python train.py --n_layer=9 --d_model=160 --n_head=2 --n_kv_head=1 --head_dim=64 --d_mlp=640 --vocab_size=32000 --activation="squared_relu" --norm="rmsnorm" --norm_place="pre" --norm_eps=1e-06 --positions="rope" --rope_base=10000.0 --rope_fraction=1.0 --qk_norm=false --attn_scale=0.125 --bias="qkv" --tie_embeddings="early" --parallel_block=false --extras=["some layers without positions", "some layers without attention", "local attention windows", "gated attention", "capped logits"] --init="normal" --init_std_qkv=0.0758 --init_std_o=0.02 --init_std_up=0.0758 --init_std_down=0.00894 --optimizer="muon_variant" --lr=0.0105 --beta1=0.95 --weight_decay=0.037 --lr_head=0.00996 --warmup_steps=200 --schedule="wsd" --decay_fraction=0.599 --decay_shape="pow" --final_lr_fraction=0.05 --batch_tokens=65536 --seq_len=1024 --doc_mask=true --train_tokens=285400000 --steps=4355 --dataset="wikipedia_en"
Each number is 500 + 50 x the weight over its row's rms, rounded and kept within 0 to 999. Layers, rows and columns count from 0. Numbers have three digits each. The size before them is the row's rms in percent of the matrix's.

# down: layer 6 MLP down (transposed), 640x160, rms 0.0733, rows 307-344, columns 0-79
# up: layer 6 MLP up, 640x160, rms 0.142, rows 308-345, columns 0-79
down307 098:477454494523544512521396473420510603530514535485597545512554571478451487537481469509452530538501440439531455471478492469447489499488476510485625439484473496538563533533471436421510411459501439465578468478551487585439455498521449513452421496
up308 090:571573549447500538452504496524525447532542479483418477527565417430517566528536551511492504480411493459463567497468492427524571510458470505464560467480447464481440559506571478470479627466543481491532605410434457501497479595455528540477443595
down308 089:454492425487460446556540403547426500465388525513451585533532450446538497507402499519484489498523603598545544468458585566459492558472444420449467561475618558465494457512469468504514457540457502515500531598539449448491465453583551468576519483
up309 094:432465512472369482468486500599524455444530444499695544501466465557491494591488552492435496610487474465530510473483462550460508477472420564610495465660458439504486518495469547513479479479584426505491456524457565536567593506456403562560520478
down309 099:440481459428545529613590409528571505496526455570390491480578456531475451458550509558436428487551531452462496562461548493495526534540460438579407458442491595428566488491477459512438493516498551549462461542435511450553460477466583594436476524
up310 108:507489450447462503467540544517565513465583495528571465551569454502383484513505523507514534499440501477626494512527427549426454522522511490474489509578472460431478473556581486532449577484525421506487557523536499523471497544445490436493479511
down310 105:581504393484507487443496481529512405535435569518539478539535428470470531537482496568517480576489602514497530488521474510436452486517489454596517504496482443433532450455495454498591548475502502500581543628514479416546481485553494531644528440
up311 085:462544518541546456435473427508498438488518540457564525479509487486478539482506485508465528442569503575418527579514536562421478596501556470517465521485537507481544468612498616554479496534488571519523549542447472507486482523512645526455608523
down311 092:553449471459585520542516534503488460509561540474488486544514559486565439522431602527471513507470553456415570451509378419463649441460503579471485479484505533502562518385528472438553549450501405605510455460518553519475518553554489527529541599
up312 112:486436475567534619517486510580488427415361579499548458570499484538428600484515537488523429490467605568511514594514512482506445426597531541472579475499449483550534510580514537556468518570499599509430528486542574520502565529509504557524514526
down312 115:473517480418558558575562567501521564605454409524445497416528506630555549530484522494513462501471497495537467545565507424522529488424482443375473495438529458542561514432520524541511486514594419487452575517555471497517570521422480455498485507
up313 097:478463580482554434394427450591515466439562506466536584528564420492603639530467472497470492551526469453505521459527511553408525502528483540558446514568454475461517529529461436442573414470448436469521594546505541493496460417598462539433514570
down313 091:449447561461401497426493567456498376581503450516478474503503502574568516514434390567490486529473464527459454453433506435589495511532508512612421382492477476506514520563482544461466507465539497492505445510481539571581496490458536600475465523
up314 095:461516515547472464604427547525566361494468539416458505487486572574505531554528518563426593514597535484467459554558455486558509379559458524537458396483454495562488519542528530509484498549461571539529530560546526468410457519505434530372434490
down314 094:484445468504588531443564579508474544458464497512517519545447475400482591515502393491521492550425496554525546423467518507447416563486445489484470517514497522545539504461479490460483573440544563554508488540398407494504519410545460449467547538
up315 109:557501462533441434506433376424480457482513456543550501537393531526479455500444519543479554534428523415445518547496480552467485546459533511501632482518461467548614462565531362434453492543518388493483551511416401580472524503426484498516460528
down315 107:515544487585440541510555527492502568541396548517469501446470529399560489442518468503552498460459531531461558442492397551503507588536581506524522525626450473518539479483515522420543528473468408633583390535509529462538486556439470578453551470
up316 097:396473437523515433507579500418447556529499481511553512475473489431561480519429502462580523560503452592476542486545453520462511604494459595542622401487495418619502524522591465500550445533605489463553586563520583557480445499605512463436490516
down316 102:543539524446557481528552570557484469466511518520443457562618448541461432483532478475540579514536400544466425601401567468492470512528519454484470457601451488516486409547480528595464511487478466397491446505489434481519434483500584607464497561
up317 106:427450555640463407484583433519481474506493543402477547566569556391424559452470447540450532582460481475465480466464448575436523479545498484543501492502438431557569438496507416485483509411446495424458496524454459541556469540497473502523473488
down317 110:541495474689444454583556490464472420503449510538439361559418536533527509597442564507481509573519554544569525492460443514508440421447553547518504556438493508461495599470390476454531521502527511520393573469440466486570444555571486473537592425
up318 105:489477469542433554547575530454516489507481486493490544560473430438520431456415585503432512584515557449540444517395520557527545536506467497460391520566464391506393441474454498555483392508469451453447498544525512566559468502445505417469486446
down318 097:511568519469459537514451519457512484445518527450511449508508499491502520582413557466543532411530483458501480436557533501486431445527536513585516449466550519536576435403600453498591538448533515464410521492522488532505475537457514564597487510
up319 101:478464570501503434465505435528557438533559515486420479503479501390460506473439471517512456454523463454492469579445461545442456528425529496478585558479489508474516566526493501497490504469438565469576438498503487451430519439404505496507330486
down319 104:493556511586450553541480652582405509516549506517475536504438516524440503470476442574407498485378422466455438570453430457494545496467477646502481471443537511471499487459443558475491503544603492488519509442476510552575558523441503484488578399
up320 103:493484504501519443566462527487506590454540520424506477525523506544430596482495490575593554631522443464523577523413551521526503435427491513526620516534523517460489580518492553554579461474535526552362412521526531402456442566478532493476535493
down320 104:535550484498584553511479548548508439490526461508470556537460420435571430443540550440477436484476492530422466521577480460419574434614465523564467529491512553464477451384534440462518479548528485524562507481556528547527498511480434526462447408
up321 085:501512579519491561479498535462529589472565459481547486553498389431427441504459446528477406573509503506598489518450498421472609562467437494375510489502551454559527676496530532385456457522503476506501484458453493494560490507529476439546530538
down321 096:531511502345501510574474409578487497542411550530468535513464568591502491538568462531533595456529463496478521509524547437524455524502520434481502581429485447558447406570401443464387516517602562454506439517524578528419490564465441503521415487
up322 105:356447470535477507501499550564497397515558534436575462533462456412452522458526489541485484517569556498448599590430514481479516535515540418464556448531477429501477470428500581421459644570508500494532487543597491529401508522518476524510561502
down322 101:549531484487431515606484387498509533488420522483432519556505415597590520482477446519527463596402463473648536537534526444479479515513503513508535416489485437467558423519548443510480395495603519507396489434431441506543483416437433459492465527
up323 094:550479521495491444484596474513525503474466521577641501520409375495406476520482585496480421497562469558536479496470494521483504498561457585471523513537488443559444548527516516511470508562495453562455537514492554507481540506588530536454398440
down323 104:488487505531467574490478541526533534572497471530463542522418437464535448532487508503582436471367579487461504538439482509477507497540419441470498421622501500478558522588480480504483428423429502479562510569475447456571527440529453468623465527
up324 093:453448487562477495486516571449467633391510470530465457511478509558608481400472467435551483560486477537487514535463460464392488513452579511494437480494512599500539414462472491516361508462576465540554513541551508518524396497497397531530408481
down324 104:517472524581510432514516505471516487489492552475543428512537416368488482505509494499382445557554503452549575503433421542518529474445489425558472557560572508489499570566506523535430549494501514537483492514424467479447571482523500472601494515
up325 102:481484442426502411589607541478460389497468501505498516438522432577511466485488575543502473494505536416554479534511464502538429410519457435469517485521417482554418571450476537431595468556589536507540466442569500515533465527478525497416569458
down325 103:511520512655536584449443457462568394466526468460468563617486650507474507537488515526466556449533509543475433461497535515515563516486536508409278522506535474465495564466536430435506491501461450530498488491531600529523541577514552477445537516
up326 099:532510544531519430492449509496522473612477400508533470477455537570535566506460484470461370516555423476499527525627480486579476547399537495458564477481480491480505428555530577486566444483557432514441425444602520469534378365476463548540528401
down326 102:520506474513393544479502421524545531554497507509485570405567514536556484508550604544512495465516522479424473575534519438477551507435526472482524503527542494480559438661578524555535506500549522523444510503503512464506519446523548485464453483
up327 100:418489459513495536539548568513500499425495456471547524564504487529469480515491528478467524524496549538499500498539561531424528547542564529549477480574454481469472528490542561508478618434429506596475501539480462409467508534581515462425583488
down327 103:537564429471482428436466391513546472488514573465440482443562503502507469506547566513454430523479366495526473462458433471555440480468467475472467505562547525520509412528446409469443490516576554462572522466454556604456503462396547548518449492
up328 110:490439448536458440559479520474572456595559435493474558572557492516552506506417503581492521560540499442529485444387548453472515514467499451530463463442473425518465538379501487284532482560402463526406466505504490508607476554534509430419341444
down328 104:511538463531414520393532514523546464437514464415447546505537545500422512531435485551524495509470464559480581561535484514488553451532484457476399504505542532469552492500540553541450571510453438523535474531494525520437512483547541509465603510
up329 098:507502527465479550450530542515536461487543513375466509523554378450533474433520547530553502483409472578516529404490483470534482438561501480437474496528502448499583444562504428493561554497486490463443418489460568393429535451560442581504524492
down329 103:508470459452585508570571429589481478516563465566474598497475431512499525499509494472439520474458507510537542481478562507568527511514467496527512439447498457440437541474465549481432511560497563567573394455427465529549570566338460612561409462
up330 107:507414463489464433435499448453439557521502500516425506546468558527485484510426524451503510477463417439499542497456541564496496472555427525527575432598547601523492452515420453491448576496478557517379473443517413475405445576595490468501477423
down330 103:420582561486464562518537477462584432528557552564550472407560446472492430466612495545577493515531481553464497506559511404514462497496577517495412578339468446511516426544586509499474481483438428483508480496520472567563560452404496547491486507
up331 098:428548557452560466498541442523479468539551474557488527526495435533484414435465492586544497456481621462586484500520459485512482519488522498489488541449500452615496501510566536435474513539533458477518552499545450437546525625574457518452463548
down331 101:529474506421569543501561541545512499453563530457456474459516563432409625482516500491424480552480506436399524511413521377490436425458517452504586485505456474528558584424505438525462570488569489454547513466480601461451471540568540509443456523
up332 093:561567521517505509449473498533468522536504475480474499548489520516512396440547491518441475482566524506473531566594568517456475390512451605488473542598438509505417451621587617465470472526531544401522556440538486459474477451470474589564642512
down332 100:481414457528516486501483513514477521495563476494512527418559471501506404548550571453599532415559474579471512576513509528523429510539467480450483445544488551489586512481387489553568499534451434573509424555468533540512523491522499522471448623
up333 109:496489524486471461349456532510449467474492506530476448495450442520450481522494453476439592540535498523515453561400519526445581477495527425548495519529437413579488505495566453495510485578524455562443500431412373531486433483484474507589541420
down333 103:503532490472465652485413492542563455567535511486516521489443506541510513516562444526509487423459567559449444491431390507473541534489571413464481431577516530455540445517483590490408473487391518511505507621488528489518462503570585538521495559
up334 106:536554473505530550586490497524542514483535633546544436409459477511499518423496526537391580437426574457491476509394492451463566453493513482471466557509455354492571528551453533643479479501498484437468475386533510437488489498416524376615572487
down334 101:446583440425522465537504522544490500512469567488546485471462491504510406438497491526583435609505532527483484599543514469427462501484455483543477492519446554437467573496519434443489504579537484467552409606417540494501484527481460609416428531
up335 100:487496479607570618545467455606478486476526483531461507512559539578438484509473412518536481533537480527555425650440478446442520500392402564513465549488445538559572541540459488572484449550442516523494544404494516504410561468535469552518447397
down335 106:539596407443531500464490578558485550554488556526501462539486454489506496507521503434523551449523495449462494475545524573562550585469484541562565451443474488421555585465454456466608479509466602424531576534447527500441533555492511598458417480
up336 099:430407405575434507478510513558534506535523480524506519524403461445467525533504597534494404508593434546436525525432560530556528521457527478529421466529477505539467462583472553516547464535457514500458479451606518543469501508493378477558388421
down336 104:590463479489498485495428537493472539541581503448425533387469493454405441509473481573452408436457417578524476478528463496511541542514541442446453460498525568460536510547491405470461534442510561385558518499389487521426541454491479423510576580
up337 105:535599429464444488497533533511522521454506492493485429591446523491455540522540530480479505493487498475487503590489486484485513498460482518446307483480473516564463414572531499504522489531556553547485540503525445510479581518506470419515518515
down337 102:480490528543528473510482536477468485472485469555463537391585494447559515491439504544502493591462483567512527290546464417489556491522478490491622540504532551478498576451480460481490519480427486410540546547530511487592475531407484552454489459
up338 095:515424528456522507417438513546481428487486529549547539504540426399414431430509495553434538435509521501438476472443517537470554379522585541497501527462550521371545512596446423421527407567586528564452547511475534474475466493498523555602537518
down338 091:452468481518416450548558531591495444523506516482504439418597489551470559448516430516541526376515473418489471528555588441544506565432498484414597481505511471526472465500533486502388535446555474529494429513483476445453530535524557485552516462
up339 096:587557492441522448499471479510458526493574538506520553564460551565469441453461542569566492558555513468559518545469501490520428464489572544461529489656482486399489459425436457509488507468589386483528442493592507423489499551493498469449377564
down339 095:542423551532408557422571542560497509519527484603461512448425516539534535486540535530477489496553521543513463562503499504548486348447503396551432428427499540470503551475552539529529510451419511593453526492507561478575466560397534514559540436
up340 093:409503491489452451576523462612488433599479423505494523451564477503521489533478515496580530510442528494535535494391493505466474497519440451542573473573492486539554504503512515476483502470495476426543431440557602433445585521585467559492504481
down340 092:597468535533567503508541429523440555461555550481556499458451500444489523484498414487521515556533553423560526496638465503510500536468508487493489409489508560393468514475489552518620490584525504519531482525488488562645449499449460492437492594
up341 100:475499535415472498482441500468429547470503505532540453489500478585463450451459509410569626527461474528455571401527459451537509495530530488536508610504536502465469534563387454492560503488509525500457507503517512491478445455505493474514485471
down341 100:504488546511443612499486600601537484418475499452461563533358493543516512531483494478469421563557506540508504500447486528504443454467585564470483347516499536414597495492499439463498448455559515632488479473461486491426503551466550505487485448
up342 109:551507532486491583523486536494530507454495470453501529505532554463408582554515449548529436414530585402551469491420546465440518454500486496570511568509482454511389489523464460528499481545537488505503582464550479506456502485515465553486442536
down342 107:606593524508483338576512502444504472418438508503554546475422557525508564458458474520435528458557511508519622548520421436508565555524427652541492448534487549492481479570471510486526501538520387554490554555557509441516494549419519484435505490
up343 093:519502554448513513488384523462559419485516469525466581516510468466539530550504517471502463477518570621482472547613526571588512513568483495419480481527441463531449533583465561494477473463411521470384438528466531392451507425411499579429558579
down343 100:498546577607555536467566491438497520414476500504481443589535498473568541525486450503514459555557462491464511505485522524452420558556489472500473458558532540509514527474444432590480500449526399547462490424503451437432553559509490461571570481
up344 108:518516460556446497654478509461488550454560464660515456491479400593333546543473504467443507481462558480460417520479499503528484492530473570475528483529441488461447456518504493498528471514481509442572620468487492503443433517334455467508568485
down344 097:457546555375560430483429467470450504473549443477550508534580580479484502391530565486518507449538540560517638515648481506491594479546460565361551514452566490560497541413524508530559421482492524471542476459518491424480444473393477491507494542
up345 086:461562525509439520458482494556608533420521557524511491494502540502550502501513525559450582473447477481451473432457437551499582439531360487515452551490485402543437475604487403437553482537430463465479442440496496402443462482521498512515526464